config = dict(
    n_layer=8,
    d_model=96,
    n_head=3,
    n_kv_head=3,
    head_dim=32,
    d_mlp=320,
    vocab_size=4096,
    activation='tanh_gelu',
    norm='layernorm',
    norm_place='pre',
    norm_eps=1e-06,
    positions='learned',
    qk_norm=False,
    attn_scale=0.177,
    bias='all',
    tie_embeddings=True,
    parallel_block=False,
    init='orth',
    init_std_qkv=0.0775,
    init_std_o=0.0,
    init_std_up=0.0775,
    init_std_down=0.0,
    optimizer='muon',
    lr=0.00769,
    beta1=0.95,
    weight_decay=0.032,
    lr_head=0.00585,
    grad_clip=1.0,
    warmup_steps=200,
    schedule='wsd',
    decay_fraction=0.747,
    decay_shape='linear',
    final_lr_fraction=0.05,
    batch_tokens=32768,
    seq_len=512,
    doc_mask=False,
    train_tokens=144800000,
    steps=4419,
    dataset='wikipedia_en',
)
Each number is 500 + 50 x the weight over its row's rms, rounded and kept within 0 to 999. Layers, rows and columns count from 0. Numbers have three digits each. The size before them is the row's rms in percent of the matrix's.

# layer 4 MLP down, 96x320, rms 0.124, rows 81-95, columns 80-159
093:431502552437539450454512439486550521465514467579526521474545442545545526449494566512470563467458428521421509455478504555440542538421472493468542463547514483524528502498445517494476478477485617546477402606440465486389563561491516517488455482
108:523521580529554528564496486509515408541567589538545437533504433562513556425548444504551595449544511519404467464500508548572515473454550562508497542485441498479472499548489563448534521397501404411440482405513526418575518575529473558487562443
104:487643523512502471491470467499552459600493408357453541580352504483552504515484494479445536438440524476479457591505470542553587436450650467569460525550507525553561539468429573504532402517536500409471594553518439463498491553560521537512544518
095:532523559493548508486532519468496574423542528452541476509543608483599467542552473549560578516501475585460531554499501510545407469564519472540528495516584549486553480531489536545572522421564468513498513467475495536462526496556451507420599455
101:405529512497439453448537573552532467514481564509560478448511528534452505488474464555439402474519530485507493446471454544477524555546515516561449513625480511525557487593575548440462401466488495420494498481456440550469576529581490543547522569
107:502442513565469463519507493515448502565393543450435575446471423620561571503529509514512530537527500462432567503584465451553596577534533537487553487477447470507509509475512410499499542526499421435525443441464506500481484571594457460506520536
103:469528530473480558420523514424506585480502560600537467449436562500469507460482431490549469521577452487506476455492554564497587493552495449634544505512563467511489475579526486485423509583600582491419493539492526630479570459423519500542525539
096:505472424445530483487479446457441428542496472566536471582458522420491554446512515465422497458427502472480540562442529484479546447487487440479402445435510460446506512485483447527524448479530615585534523502555506417490537477499435490431487564
095:458505589500481454552476499559521552478443458540523464551473513587447374517495469581536415449584488504544456572582529481516525456510573501463528469455500490439497488433433619587496482511505459435448561474498490589402465458482547453540584474
106:485487579516448499471502459511541556469465442434434570537411498502465530467439555544523501549567540514531495604473458508454468462403507574532489480483471522519532449549484501472437504497565508449489494467586495577527547396512495549518493497
106:428527422538573495454437547508540416529532534525503616466430521418455477475572422541461532495520462466486431410433525476457482523481509503510490528462526511491476463545478517469474524524481544577460422510590540516498485526516430575500528419
105:514519454575455489483479454428484520576431486395436470546564611517535454556473456538543381528474414528592535457528464509533450404476578462456425505510520522490491462418521572494453547462474545526440501522461490492431413510490460533480424448
094:509479491545533547570547525594566469549506438458482462508499580479424467501493443466464537468610607547491462483511473425450548514522519512478438510418503483438498562518450486472564525487497522511528504432534552625563482479497491544483495459
093:553572482535486517527427441558482505503490503518462496501490565512552549534512516512569495513502510572523515589510487481547405488443445530481582533557543449511513500503482473459365483573414527582432661464560545532431538489498453541533525552
103:483510511488442547487546551504501542500538621506506559427480503479495502507480454465508541480473557438526501519487394533504469436557511465490513514557479501453553522497387459526544469503475433468539554489575450416453479545565453421455524481